config.yaml
positions: "learned"
attn_scale: 0.0884
init_std_up: 0.0689
init_std_down: 0.0
lr: 0.00531
beta2: 0.99
decay_shape: "linear"
Each number is 128 + 24 x the weight over its row's rms, rounded and kept within 0 to 255. Layers, rows and columns count from 0. The size above them is the row's rms in percent of the matrix's.

# layer 7 attention query, 256x256, rms 0.142, rows 135-188, columns 0-127
size [103  97 102  93  99 102 103  91  98  98  98  92  99  95 100  96 102  97  97  98 104  98  99  99  96  98  99 101  96 101  99  94 102 100  97  99 103  98  93 100 106  99  94 101  97  97 103  96 101 104  97 100  98 100]
[[155 134 132 154 130 131 122 160 127 102 136 117 118 118 152 143 178 132 153 187  92 150 105 198 139 132 150 114 134 143 129 131 169 134 121 124 135  99  90 106 113 158 150  99  96 119 121 174 153 179 145 150  85 128 117 115  93 112 114 113  96 140 155 109 112 158 146 113 163 112 118 113 135 117 121 118 119 119 132 122 144 150 115 186 126  89 126 136 112 111 138 164 157 123 132 108  97 163 115 118  76 169 115 102 108 153 143 125  99 136 131 144 136  91 175 126 149 108 165 115 121 174 134 108  90 118 111 138]
 [137 126 112  93 123 135 174 143 109 159 110 138 133 138 113 111 128  88 128 158 131 121 137 139 119 104 126 175 162 125  96 119  98 106  89 122 118 122 170 118 150 135 149 114 108 137 174 135 134  91 144 133 128 121 157 158 112 163 140 159 130 121 156 135 112 155 132 118 148  88 136 141 108 104 105 133  89 126 120 116 136 145 165 148 172 115 169 161 150 164 158 137 160 143 111 128  97 125 106 144 173 128 112 109 154 124  92 115 120 108 144 146 147 115 103 116 107 139 153 151 132 123 164 127 133 136 129 125]
 [142 140 139 149 138 154 152 129 106 117  92 133 129 110 121 121 128 111 154 107 140 148 148 140 141 157 107 159 175  98 152 139 117 122  62 125 122 101 148 132  90 145 201 149 165 113 146 145 105 120 186 120 107 106 118 105  95 153 115  69  95 106 115 108 159 101  87 152 165  87 112 130 186 165 147 109  84  98 112 139 102 109 100 101  94 159 137 127 136 151  99 114 113 129 139 144 144 151 140 139 109 184 150 181 108 110 167 143 148 108 160 154 162  97 102 121 148 139 110 100  93 134 149  94 118 121 144  91]
 [106 141  77 149  79 153 133 118 120 112 130 127 160 132 151  78 128 135 115 157 138 117  98 157  97 130 151 126 120 132 102 150 110 143 127 186 135 135  85 132 145 122 160 103 132 133 189 162 137 138 130 133 111 115  76 108 121 102  95 102 156 166 104 101 109 125 166 126 138 148 110 130  80 109 153 152 182 161 148 155 159 112 117 136 147 116 101 140 177 139 154 146 157 151 127 133 159 108 161 116 105 118 145 128  86 141 117 130 140 160 110 108 121 103 140 116 157  87 157 127 137  99 162 137 124 122 143 152]
 [146 133 175 128 133 130  95 138  96  79 130  90 127 113 135 143 129 134  80 142 110 146 136 158  84 125 143 165 107  96 136 139 120 140  87 107  79 159 167 148  94 149 125 101 123 123 110  95 113 160 102 112 165 146 103 159 128  85 101 125 182 112 147 107 174 121 142 120 152  59 141 101 104  94 155  97 103 111 152 110 105 142 180 109 124 174 159 109 135 113 108 101 137 128 110 129 145 140 122 124 125 102 131 132  97 117 158 144  82 124 131 120 126 156  94 116 122 133 132 170 153 126 126 115  90  95 162 122]
 [138 122  99 131 119 130 139 145 119 141  69 117 101 138 131 110 111 122 104  99 128 100 105 148  95 138 129 102 125 115 135 156 111 156 130 111 103 128 116 146 138 160 151 109 143 146 119 109  97 139  92 128 125 126 150 150 130 176 143  92 172 116 153 145 154 148 142 106 114 173 112 125 117  71 123 116  63 119 144  90  89 131 149 157 136 104 169 153 111 130 122  95 126 125 203 129 124 144 150 122  84 132 122 141 155 103  99 107 120  69 116 151 165 152 140 144  80 128 124 164 129 117 102 114 102 126 124  98]
 [116 129  94 147 114 137 138 168 111 139 128 102 130 119  71 111 100  70 101 156 123 114  93  95 115 102 135 138 117 147 150 134 118 154 112 125 134  91 110 111 157 154 131 110 175 132 149 116 158 140 130 160 114  95  99 129  95 149 122 114 124 154  87 143 148 158  74 108  98 128 139 126 123 142 154 153 143 113 106  93  80  99  94 125 149 108 143 181 153 127 127 126 109 121 107 142  88 133  98 153 130 116 130 158 110 110 136 161 144 129 126 174 116 140 196  99 123 139 140 114 148  81 157 125 101 164  97  82]
 [137 155  99 143 144  91 150 115 148 126 159 105 175 164 147 113 117 126 111 128 117 145 137 150 132 120 118  98 107 130 127 131 150 146 134 150 156 125 125 131 157 103 133 170 123 133  72  54 127 106 141 151 137 137 157 156 101 153 119 149 139 146 143 145 125 119  86  96 116 145 137 128 116 137 104  68  96 145 123 125  90 116 121 131 161 142 120 112 140 102  96 127 123 118 168 108 122 120 120  92 108 172 150 132 153 125 150 118 177 110  87 130 109 116 113 171 122  97 150 127 156 143 115 143 141 143 107 120]
 [129 145 122 138 120 116 118 147 119 158 100  99 155 130 121 140 125 115  98 126 107 103 107 157  94 130  88 112 148 139 179 110 153 151 126 140 130 156 121 153 119 115 127 156  93 117 105 120 110 146 109  88 119 121 183 122 128 117 140 119  74 115 134 122 160 144 160 129 135 135 143  89 137  92 160 149 123  90 163 141 120 120 103 104 142 108 122 120 115 115  93 160  90 135 130 132 158 172 142 140 112 120 102 103  97 115 118 119 134 133  87 148 104 124 137 127 140 103  86 128 128 148 148 144 180 112 112  96]
 [152 177 159 137  94 126 164 166 124 121 125 121  96 134 155 110 157 124 145 123 103 121 115 151 103 146 136 125 118 127 144 146 158 121 122 170 133  97 120 129 137 120 128 182  88  85  85 118 149  90  73 107  94 138  78 179 115  86 130 169 111 127 157 143 161 134 109 131 129 153 114 136 144 137  93 162 111 120 101 104 159 127 155 126 101 134 142 128 120 127 116 150 160 187 159 134  84 141 140 135 120 148 146 133 134 124 114 107 134 128 178 160 144 124 144 105 127 126 118 113 105 142 128 168 110  91 123  82]
 [153 121  66 167 121  77 121 121 141 104 106 129 172 158 132 140 146 147 158 111 119 135 102 119 118 134 131 166  99 146 117 120 121 119 126 109 111 130 138  86 140 113  76 149 183 125 171 160 116  97 150 117 198 152 166 106  78 110 157 123 126 127 124 103 122 155  90 134 174 103 161 120  99 134  83 162 140 113 123 149 129 113  95 152 116 151 114 153 125 131 137 107 107 110 122 126 129 128 127 127 162 136 142 134 105 113 118 179 129 142 105 130 118 150  93 127 127 132 219 158  79 154  78 130 127 115 155 127]
 [186 110 162 136 141 174 116 146 129 123 132 131 155 148 146 120 145 152 185 121  93 162 149 126 150 118 108 126 179 131  76 107 111 147 132 123 131 139 138 121 159 132 167 123 130 101  85  92 134 125 141 144 118 101 137 124 142 147 103 109 106 163 107 129 115 109 110 105 123 152 136  76 127 124  91 116  56 107 171 119 124 139 123 107 142 113 159 133 105 117 105 126 127 123 129 140 135 107 116 134  88 111 132 161  90 145 128 161  96 118 164 168 101 153 111  79 122  94 140 127 134 158 136 151 106 153 175 113]
 [ 99 126 106  97 187 128  99 117 142 129 195 126 136 129 136 138 126 129 101 119 139  96 129 136  99 167 170 141 111 159 120 153 117 127 150 147 120 170 107 129 182 149  99 102 103 138 140 105 130 123 114 127 111 136  99 117 138 127 110 181 162 115 133 146 149 127 131 103 126 134  96 124 119  84 113 120  90 112 128  87 115 156 157 118 129 112 153 127  86 123 103 124 164 108 122  91 165 150 134 157  81 132 107 133 136 133 125 113 108 140 146 115  99 172 161 129  97  93 122 136 121 122 149 189 134 136 143 116]
 [124 143 138 176 110 149 117 174 157 127 155 154 122 144 124 110  95 115 168 109 129 141  97  86 118 148 127 100 168 141 105 123 139 102 143 103 159 128 194 114 145  99  72 133 129 116 114 184  90 116 141 183 100 104 106  98 104 166 107 107 149 109 154 149 160 119 163 107 153 191  97 133 138  94 129 153 101 123 117 158 144 123 126 126  93 149 163 152 117  75 129  95 121 163 152 115 155 130 161 108 138 125 124 116  92 143 127 164 111 102 113 100 116 164 124 118 135 125 100 132 103 148 156 126 119 136 137 137]
 [156 117 163 130 125 100 144 159 146 160 141 148 117 146 139  98 130 158 107 138 150 108 107 101  71 124 140 132 127 137  93 130 176 148 101 112 123 109  79  95 142 123 167 129 120 128 116 143 185 116 112 103 158 148 140 175 110 120 147 137 146 101 132 152 126 129 167 125 126 137 165 135 100 103 131 125 128 148 148 151 118 159  97 113 125 133 133 104 115 135 158 116 128 145 113 112 137 133 141 106 105 150  99 147 123 155 116  97 121 150 127 140 132  95 102 137 131  85 115 118 147 171 180 133 140 162 129 144]
 [112 137 131  95  89 143 120 120 136 121 134 101 144 167 102 145 105 183 111  98 165  96 104 118 126  98 114 162 141 127 107 138 123 137 155 137 116 157 119 137 143 130 127  86 147 176 109 173 125 118 170 118 135 117 138 112 115 141 123 131 136 140 127 124 106  93 140 132 149 133 126 171 124 111 164 129 126 135 148 146 143 113 135 111 113 150 132 117 172  88 123 112 118 114 113 140  94 141 143 136 138 129 146 130 121 127 115 140 160 174 148 150 144 128 137 132 119 111 121 152 109 137 107 139  72 126 129 118]
 [120 132 119 158 140 138 107 125 136 176 111 108 145 152 132 129 177 145 122 116 120 116 132 159  86 122 128 134 115 117 102 110 123 144 173 120 145 165  96  99 119  66 118 102 108  92 136 160 109 119 104  80 155 108 115 124 135 121 122 133 126 125  94 112 176 142 130 134  90 157  96 153 120  97 163 138 130 148 140 125 156 124 144 120  90 110 123 135 131 135 122  97 128 146 116 127 117  98 140  72 126 126 111 151 126 175 102 135 144 156 147  87  86 147 134 143 144 134 147 148 121 164  93  69  99 143 117 121]
 [112  96  94 152 165 130 129 152 131 124  99 164 164 128 146 166 146 103 114 182 115 176  91 111 131 126 138 138 137  94 100 141 125 100 163 125 147 136  96  83 133 141 131 133 167 104 140 130 158 118 172  79 149  73 150 118  97 109 112 132 123  88 126 170 147 131 134 146 126 132 149  82 141 118  94 125 133 161 138 130 169 116 150 167 121 135  91 151  92 104 129 129  94 158 107  88 125 106 140  91  80 116 147 131 126 115 141 110 118 108 206 163 141 134  94  95 132 174 132 176 135 119 159 160 122  82 152 146]
 [109 112 130  75 107 136  96 115 139 162 139 150 158 142 144 106 124 126 137 130 124 124 184  81 131 192 157 161 110 115 147 109 100 148  99 119 133 152 156 112 126 131 137 148 123 125  98 140 138 144 153 133 121  91 169 116  92 113 118 162 156 134 155 110 100 140 133 166 148 165 103 161 127 129 139 108 153  94 102 109 121 140 157 186 163 114 106 124 136 109 150 103  89 154 132 156 128 135 142 156  94  96 124 159 128 113 108 161 127 126 111 121 152 180 122 124  76 120 113 126  91 111 108 126 117 133 108 114]
 [122 131 113 124 126 135 127 125 163 138 132 150  83 116 154 108 138 111 139  95 127 132 135 132 131 151  90 116 111 160 173 144 128  88 113 124 151 149 124 113 137 100 171 110 100 110 132 136 122 137 130  99  83 155 151 129 148 147 167 162 124 150  85 127 152 109 133  90 171 121  94 126 137 135 101 154 117 131 128 119 102 117 145 160 142 120 128 156 151 119 106 119 157 149 122  90 123  90 128 144 143 130  75  94 135 124 158 163  98 164 103 137 146 141 107 125  88 138 108 129 125 125 108 122 140  90 124 145]
 [124 139 149 110 157 123  93 121 180 124 119 132 134 146 145 103 146 152 118 118 134 149 104 161 127 119 141 139 113 172 122 139 107 156 105 139 133 164 132 133  92  99 106  85 123 119  93 127 154 123 141 176 140 137 124 133 132 162 106 142 145 121  88 112 135 160 158 123 161  92 152 129 122 113 122 104 110 130 133 136 165 107 113 144 112  97  78 114 181  91 116  97 112 102 108  92 141 171 115 107 126 103 167  98 146 146 105 171 188 132 127 120  78 156 109 141  81 134 114 106 155 164 145 155 120 117 174 132]
 [155  96 161 129 149 155  72 137 119 123 150 114 136 157 129 135 120 159 135 123 123 113 134 115 122 177  87 141 111 138 139 176  99  91 115 141  85 120 121 122 138 131 165 111 100 134 147 115 175 153 116 127 145 129 111 131 163 111 112 140 168  95 110 162 125 129 193 120 100 132 133 169 146 164 166 128 145 144 141 133 108 136 106  55 153 126 110 147  99  91 110 124 128 118 144 154 103 114 104 123 131 142 145  79 131 154 107 123 152  93 132 137  82  93 157 101 139 102 127  96 125 159 151 132 140 122 130 129]
 [ 88 133 117 124 124 126 140 118 140 158 140 120 163  87 139 157 175 103 144 165 140  94  96 134 108 117 110 135 168 157 137 124 140 130 170 122 134 151 151 135  95 138 109 129 113 143 110 112 103 115 130 151 102 112 116 139 124  55 136 157 149 110 129 138 146 103 114 165 135 131 110 122 173 164 116 111 156 139 143 103 114 134 128 163 125 163 144 106 126 139 113  92 124 136 145 103 128 158 149 147 114 118 116 127  81  91 159 141 121 124 144 149 159 157  76 114 132 117 128 110 151 124 167 143 132 151 119 130]
 [135 124 119 128 106 132 123 162 105 112 178 124 123 118 162 157  92 132 129 115 132  83 126 123 103 120  91 141 168 112 112 110 106 154 141 118  95 128  94  93 127 134 109 168 116 135  97 150 145 138 133 150  76 108 167 121 125 153 132 177 126 153 124 124 145  86 142  90 155 157 122 139  86  90 150 126 114 161 129 113 167 149 127 131 132 136 108 118 156  96 149 133 127 141  80 155 106 128 105  94 106 138 127 135 119  98 125 151 134  94 122  94 173 119 135  93 122 136 159 134 131 127 130 123  87 128 149  89]
 [123 115  98 136 138 141 165 169 154  90 119 109 160 108 126 156 124 120 141  83 140 120 138 141 116 108  75 126 139 102 138 107 131 131 104 139 132 142  88 132 146 108 137 116 126 130 117 108 107 137 110 110 180 164 160 139 147 101 122 154 143 145 124 136 126 127 168 160 108 137  99 129  87 134 127 138 152 107 153 166 106 128 109 144 122 147 129 154 145 150 144 107 127 130 158 159  93 137 136 178 103 144 156 164 164 100  70 129 110 108 142 152 131  97 170 117 112  99 168 127 127 113 136 114 141 103 107 129]
 [160 146 113 156 155 104 115 140 161 109 124 125 107 146 129 149 139 153 125  85 120 167 123 123 119 140 111 145 145  91 137 103 158 136  96  93 136 100 109 154 169 134 179 109 115 116  84 121 104 105 137 115 139 128 150 152 117 100 119 139 128  71 120 149 130 104 151 142 107 148  95 127 172 116 126 124 134 144  99 121 161  98  85 140 136 161  69 110 134 146 132 107 127 153  63 145 166 126 160 165 119  91 131 109 118 152 116 104 127 116 126 141 130  90 119 103 136 136 146 131 104  99 132 104 121 168  87 203]
 [168 166  95 138 126 108 176 132 112 162 119 158  96 103 119 101  83 127 107 164 140 143 135  93  80 106 119 113 143 131 158 189 142 140 119 136 109 130  95 129 132 103 142 115 143 132 112 169 120 111 159  96 133 102  95 111 122  98 172 187 140  97 123 122 143 113 162 110 134 140 117 118 156  95 105 132 119 113 148 114  99 174 102  58 119 107 151 157 117 146 166 123 130 144 115 103 104 117 158 136 118 104 123 118 135 117 182 134 119  98 137 123 143 124 133 120 129 149 140 127  97 118 120 153 113 149 109 106]
 [128 133  68 129 130 113  91 153 135 116 114 129 123 111 134 101 170 116 141 186 123 112 108 119 127 140 116 147 187 158 133 123 161  97 109 111 120 102 121 146 160 152  80 129 123 148 157 135  74 131 160 116 128 126 108 111 148 133 130 134 141 145 108 159 104 137 140 126 107 128 117 126 148 122 145 106 145 119 136 111 144  96 127 105  78 142 125 137  83 103 124 174 126 145 142 118 127  98 157 107 167 109  77 118 119 151  91 100 101 142 130 177 154 125 112 119 135 144 106 129 115 161  99  76 132 137 124 115]
 [161 109 140 138 146 125 126 100 168 125 157 101 158 127 143  69 120 119 157 103 142 108 119 149 115 120 136  99 141 166 138 136 126 162 183 129 101 110 164 112 103 144 110  91  95 134 105  97 142 149 141 138 107 162 165 128 157 125 178 126 139 132 134  99 123  93 128 136 164  92 154  95 135  92 137 102 130 118 148 163 109 133 169 132 103 118  95 126 153 139 126 129 156 133 117 115 133 114 103 139 130 133 143 157 125 182 174 145 121 139 112 152  84 173 125 119 148 110  94 100 117 128 101 136 102 135 120 137]
 [119 179 107  93 107 138 120 115 118 148  99 151 174 125 131 130 139 149 117  86  97 136 172 137 138 109 135 110 123 140 134 145 149 167 129 135  96 136  95  98 107 128 132 136 134 161 150  70 138 115 112 126  97 120 162 154 154 116 141 128 120 130 142 127  52  88 150 106 162 112 148 149 155 129 159 142 107 133 129 116 123 107 129 147 116 105 139  70 206 115 170 109 191 125 127 112 130  89 120 100 132 151 102 112 122 135 137 160 137 125  69 131 122 109 123 163 102 209 161 141 116 146 114 108 119 116 110 110]
 [158 117 174 115  90 112  81 132 149 135  81 159 112 101  88 118 109  88 127 124 107 110  97 128 157 113 130 142 148 142 117 111 135 103 115 109 139  68 114 169 160 136 135 105 112 139 146 134 109  98 139 132 164 130 178 138 173 110 127 140 154 138 110  94 108 117 151 161 134 117 112 103 142 126 111  95 156 130 119  98 118 121 145  78 110 122 199 112 145 154 108 137 147 119 101 142 104 110 115 105 171 132 119  83 102 111 122 115 148 110 127 124 167 129  39 145 128 122 140 163 145 105 133 127 142 110  92  85]
 [103 115 115 108 103 115 173 139 137 106 152 146 118 155 152 136 119 152 140 110 111 143 147 100 135 149  92 174 120 145 121  81 150 102 144 147 136 112 161 162  86  96 142  96 103 124 134 130 140 193  99 119 155 117 145 106 129 131 119 112 111 115 132 128 124 132  94 109 163 142 131  83  74 140 130 103  89  99 105 112 124 132 104 147 127 138  73 148 136 102  85 140 160 145 133 129 125 170  97  89 128 129 117 166 105 176 164 150 123  91 173  96 110 114 115 141 148 101  97 161 109 102 154 171  87 124 121 150]
 [159 100 162 140  91 150 120 117 139 132 127 152 167 143 119 132 128 114 123 185 158 101 142 162  96 151 155 138 136 117 103 131  89 128 127 136 109 100 163 142 155 188  75 144 113 114  74 149  97 126 136 133 102 122 173 117 160 167 142 152 120 100  75  79 136 130 116 141  88 119 136 115 107  70 144 108 119 124 142 109 143 117 114 109  78 163 192 135 117 150 149  99 149 116 124 118 117 138 130 103 107 149 102 122 136 152 115 151 101 121 112 105 121 110 127 140 141 148  90 143 133 107  86 145 153 112 124 134]
 [103 176 103 166 126 109  62 194 129 157 127 134 129 177 137 157 125 136  85 174  89 156 157 126 124 121 117 137 135 144 113  85 168  92 141 114 135 100 114 125 152 113 146 125 109 148 102 116 104 153 127 121 155 111 150  92 143 131 108 123 179 146  96 120 129 110 122 129 152 105 108 158 134 100 131 119 105 111 142 168 112 127 118  97 144 149 105 137 108 140 123 102 131 120  97 135 129 127 133 117 148 126  90 156 122 152 137 125 129 155 135 122 121 148 122 130 115  87  88 114 153 149 127 180 120 148 161 163]
 [148 147  99  69 128 146 118 140  96  92 160 157 125 125  74 128 138 101 124 160 139 103 109 151 126 125 128  85 166 158 100 101 100 126  97  77 161 114 108 153  79 142 148 131  93 100 154 100 113 101  99 139 158 165 113 154 140 138 140 124 102 130 126 147 136 107 125 145 128 193 158 131 170 100 125 118 146 136 111 129 153 155 138 168 139 168 114 145 167 126 120 120 128 115 144 144 144 127 157 108 186 127 164  92 120 147 144 111 132 144 117 104 138 124 133 165 123 139 137 176 161 134 136 120 163 163 137 118]
 [121  79 146 126 158 124 130 144  94 139 138 153  98 132 120 125 139 112  94 112 114 140 131 174 152 121 160 183 140  84 105 136 107 147 127 146 144 113 129 149  82 129  98 121 138 121 128  91 144  85 145 130 141 154 109 140 109 148 141 146 173  62 194 123 137 133 108 157 159 140 153 131 140 121 141 170 134  81 130 118 136 164 145 109 185 130 133 148 118 142 122 156 120 160 149 109 108 118 129 122 154 143 171 130 137 149 133 120 150 151 122 143 120 106 110 110 105 138 128  71 133 114 163  96  82 157  86 131]
 [ 90 129  85 117 118 141 117  94 120 150 148 116 102 157 123 126 156 122 156  99 150 120 158 103  96 114 161  97 101 143 157 116 165 153 118 109 146 154 133 108 128  90 129 140 120 149 116 148 112  95 128 177 125 122 108 139 123 114 107 130 159 121 105 161 112 112  95 138 108 150 155  98  98 107 132 109 121 120 141 121 155 169 142 148 170 140 117 150  93 161 142 131 129 132 116 167 105 145 117 118 144 110 140 179 140 139 143  82 118 139 129  96  94 115 121 138 157 140 119  82 154 113 135 125 121 166 169 143]
 [100 109 117  95 143 115  90  92 143 174 144 149 114 202 166 110 153 169 149 182 128 136 117 102 130 126 101 110 123 138  99 113 101 151 118 144 122  71  85 146 139  92 133 142 149 143 136 153 122 102 114 130 165 159 117 113 149 118 105 145 126 138 131 121 148 115 120 156 170 162 105 123 127 142  66  86 115 152 127 143 139 150 124 127  86 112 141 150 103 167 134 111 141 102  97 124 172 115 124 136  95 166 158 173 128 163 107 113 123 173 139 140 136 130 163 120  91 182 157 189 124 102  74 145 117 121 150 171]
 [123 124 152  99 125  93  99  98 105 120 163 154 147 152 142 117 115 123 142  96 150 130 111 159 147 165 155 152 164  83 151 121 155 126 130 140 148 103 121 131 107 139 135 151 112 121 113 137 135  95 129 144  78 131 108 124 146  99 117 117  71 126 174 107 155 191  74  84 123 114 102 118 136 141 147  92 132  77 126 139 105 104 130 116 119 115 152 111 171 155 159  94  91 122 169 166 114 145 170 150 169 146  94 127 129 143 102 119 138  88 120 125 132 103 150 147 122 170 147 184 192 177 100 136 134 107 158 147]
 [117 103 131 134 169 113 124 108 152  94 139 122 140 151 126 145 139  91 100 155 162 114 132 115 144 129 115 150 126 119 129  85 120 131 152  83 108 111 137 156 139 127 116 137 119 122 167 131  80 146 135  76  91 126 120 102  89 154 101 141 112  97 122  81 122 130 119  97 135 151 118 160 126  96 124 129 129 143 145 148 102 149 154  75 103 128 102 154 161 122 134 128 149  65 159 114 136 133 117 118  94 175  90  90 140 126 135 157 167 151 141 146 117 110 145 123 156 138 128 101  78 122  68 136 110 152 115 146]
 [ 92 151 133 123 113 135 146 128 157 162 109  98 125 127 152 133 116  78 128 119 152 161  63 139 131 102 149 150 145 153 106 152 122 145 114 153 126 108 179 110  95 105 110 118 136 163 136 122 118 121 154 136 128 157 141 141 134 150 124 128 125 127 107 125 121 143 112 128 133 127 160 200 143 124 134  98 108 189 115 104 125 133  98 122 161 123 129 159 122 113 143 143 129 135 175  56 115 153 132 115  89 127 131 128 118 112 157 107 102 146 152 146 131 154 154 145 153 119 122 119 120 129 149 176 129 151 108 169]
 [171 145 154 106 111 125  90 145 154 171 103 118  89 108 156 127 150 149 156 150 180 138 141 147 158  93 164 117 111  96 128 116 110 119 113 172 103 119  82 103 155 131 111 128 132 112 135  78  92 113 116 124 142 124 120 139 136 183 128 123 132 101 192 158 125 151 127 131 120 131 166 101 133 104 141 128  96 144 131  99 107 115 125 155 105 105  95  80 111 135 128 164 116 121 137  83 171 106 125  90 129 118 141 119 132 141 123 157 130 100 154  69 134  93 106 104 147 156 107 195 126 133 133 116 150 106 143 147]
 [138 137 135 120 159  77  95  83 112 137 106 131 119 130 124 150 103 136 125 122 138 216 162 146 149 122 131 131 123 191 146 140 168 152 135 164 136 126 138 157 134 138 145 140 121  92 133 130 104 133  99  90 140 130 133 119 125 127 114 123 136 176 123 152 152 127 153 129 103 140  98 132 112 148 162 127 127 108 147 150 104  78  81 116 146 114 143  96 109 107 168 117 192 163 135 117 128 148 110 174 187 146 167 123 141 114 139 126 137  90 126 133 140 134 110 130 146 126 130  77 107 129 138 122  81 110 128 131]
 [149 102  91 115 150 178  81 148 152 125 128 128 166 134 115 169 157 139 169 102 122 130 137 130 136  84 128 137 140 152 122  95 130 106 107 126 132  91 137 154 133 143 173 128 124 137  91 128  91 161 115 106 129 117 121 169 122 180 111 132 120 157 107 164 124 117 187 119 172 110 124  74 139 145 127 171 147 135 117 160 116 112 135 111 125 135  97 106 114 129 130 151 137 153 164 134  84 128 118 101 100 156 108 105 177 118 123 152 151 134 101 143  95 122 148 129  95 128 111 108  80 167 145 122 136 136 110 150]
 [161 109 153 104  92 170 155 122 173 176 143 125 111 148 122 152 142 162  97 106 124 131 147 142 116 135 119 147 138 139 148  75 148 151 124 148 108 133 132 127  77 123 140 159 125  79 108 143 114 127 127 118 166 105 109 104 101  87 117 105 123 122 108 131 118 152 104 131 139 145 162 188 106 118 127 124 113 103  51 103 119 147 136 130 172  90 163 141  99  82  86 149  94 101 120 132  98 161 151 139 101 157 138  58 169 113 131 127 122 104 115 179 117 184 132 133 141 159 159 130  99 136 140 149 136 169 112 126]
 [127 152 145 143 107 133 132  78  99 137 131 139  97 128 103 147 195  76 157  92 100 149 104 138 121 119 124  88 157 153 133 116  99 162 145 164 150  80 140 122 157 169 117 169 132 142 104 117 120 157 107 119 163 132 118 157 104 128 111 105 121 103 155 132 145 151 107 167 118 176 121 114 120  95 154 126 146 131 144  90 104 140 147 125 114 167  89 118 119 127 116 104 107  99 151 169 128 121 138 124 138 144 100  76 123 135 139 107  95 133 126 145 161  93 116 106 101 151 129 150  86 149  86 151 123 106 163 150]
 [ 99 113 167 123 117 104 116 128 107 105 143 114 108 152 122 111 132 135 125 139 160 104 151 134 164 111  98 173 125 166 160 127  96 115 117 122 120 136  93 126 123 128 104 123 166  90 126 107 133 157 127 100 130 104 122 139 129  81 178  87 131 139 111 105 154 166 131  99 150  91 134 131 151 152 109 139 157 138 108 125  99 123 116 108 102  73 141 106 127 104 116 164 145 107  88 121  98 127 150 156 129  83 112 178 125 114 205 137 114 134 100 162 141 103 132 108 106 155 118 153 142 135 146 132 139 110 131 137]
 [111 123 129 113 144 128 124 126  94 136 160 107 127 124 134 123 132 120 101 132 125 173 143 136 144 124 148 105 127 112  99 114  97 108 116 124 142 142 159 125 153 110 139 123 113 143 135 134 117 164 162 109 155 135  91 180 120 141 102 124 137 110 120 169 135 145  93 143 140 141 125 155 145 176 131 110 146 138 111 135 105 132 130 142 133 141 142 125 139 140 147 149 136 108 149 112 141 143 163 132 134 112 138 107 127 111 159 118  82 133 125 142 112 118 148 113  96 122 109 140 104 110  89  83 122  99 139  95]
 [136 101 109 111 148 134 136 124 151  99 129 134 127 136 124 135 149 173 136  88 112 120 144 118 114 114 162 146 122 169 196 136 137 113 119 171 130 136 141 132  81 135 130 114 149 155 123 181  91  91  99 122  98 116  73  76  93 150 111 108 119 119 147 138 140 118 105 148 155 149 136 141 107 166 128 130 142 108 140 100 158  99 148 121 167 121 116 119 145 159 120 144 144 132 120 121 122  88 148 109 150 123 148 195 155 146 132 178 120 158 123 121 110  89 138 164  94 126 122 136 149  99 192 139 116 120 119 140]
 [119 130 117 108 111 114 134 108 116 106 105 139 141  99 132 139  95 138 101  96 145 105 158 166 136 120 138  81 154  96 145 131 133  93 106 104 110 139 113 105 101 138 136 141 151 117 108 167 128  97 106 126 102 131 121 104 103 123 111 121 138 125 167  71 124 152 114 124 168 156 191 101 164 139 121 133 136 123 135  88 120 123 116  84 129 132 123 172 127 163 119 101  92 137 150 143 150 119 127 129 107 171 146 101 169 109 106 103 117 130 150 107 139 142 148 114 127 125  66  87 115 100 149 133 123 102  96 108]
 [108 116 102 124 147 104  92 121 143 109 106 115 154 116 131 137  99 130 144 177 171 149 148 143 158 128 155 122 136  44 133  96  93 103  65 139 149 143 136 132 121 125 127 140  60 136 108 138 123 186  99 140 174 191  99 141 143 161 153 116  97  96 134 137 137  98 123 101 113 124 137 110  71 145 125 135  81 149 111 136 165 151 135 117 133 112 100 168 135 117 124 149 126 144 104 149  97 127 153 109  95  98 146  88 109  72 109 117 135 119 143 144 149 142 110 167 103 116 120 100 115 134  83 141 129 178 135 160]
 [137 134 123 167 109 118 111 124 135 126 123 153 131 133 132 158 117 117 124 119 150  90 138 122 105 146 115 100 136 101  90 143 163  99 105  96 102 131 109 158 144 151 127 150 166 121 112 130 126 152 131 144 114 129 141  97 121 151 106 134 123  81  92 137 160 112 121 167 116 138 129  95 128 112 103 158 107 145  94 105  87 154 104 113 142  88 138  77 153 144 143 163 128 151 125 117 141 172 145 110 148 104 129 115 110 120 128 145 113 134 155  94 120 100 117 113 115 140  96 107 107 181  99 181 137  96  96 172]
 [142 106 126 115 119 136 130  83 177 108  78 134 126 137  84 130 134 151 112 148  86  94 138 151 117 110 106 114 151 130 110 146 114 123 109 151 118  77 141 123 141 162 124 150 126 116 115  83 116 139 160 128  65 128 115 113 131 162 155  86 143 160  78 132  78 122  97 156  95 173 118 138 122 145  93  93 115 123 139  91 121 154 118 177 104 132 181  93 133 180 152 131 128 137 133 123 156 123 146 145 130 105 116 131 138 126 130 125 146 140 137 169 167 140 126 137 121 141 211 131 107  80 152 128  95 154 180 159]
 [133 169 130 118 104 113 112 148 123 120 112 126 149  82 105 132 100 175 100 130 135  74 101 164 135 143  76 143 127 103 126 162 142 173 157 120 107  89 152  86 145 155 126 141 155 139 104 137 175 124 121 131 100 147 105 117 117 154 144 132 156  96 138  94 117 127 137 109 139 141 134 101 133 108  86 138 137 119 118 104 129  73 139 140 153 122 141 143  82 135 120 123 156 149  85 185  77 107 166 107 133 150 155  95 125  84 152 146 149 114 111 112  89 101 137 133 163 139 142 146 132 151  91 132 150 141 111 144]]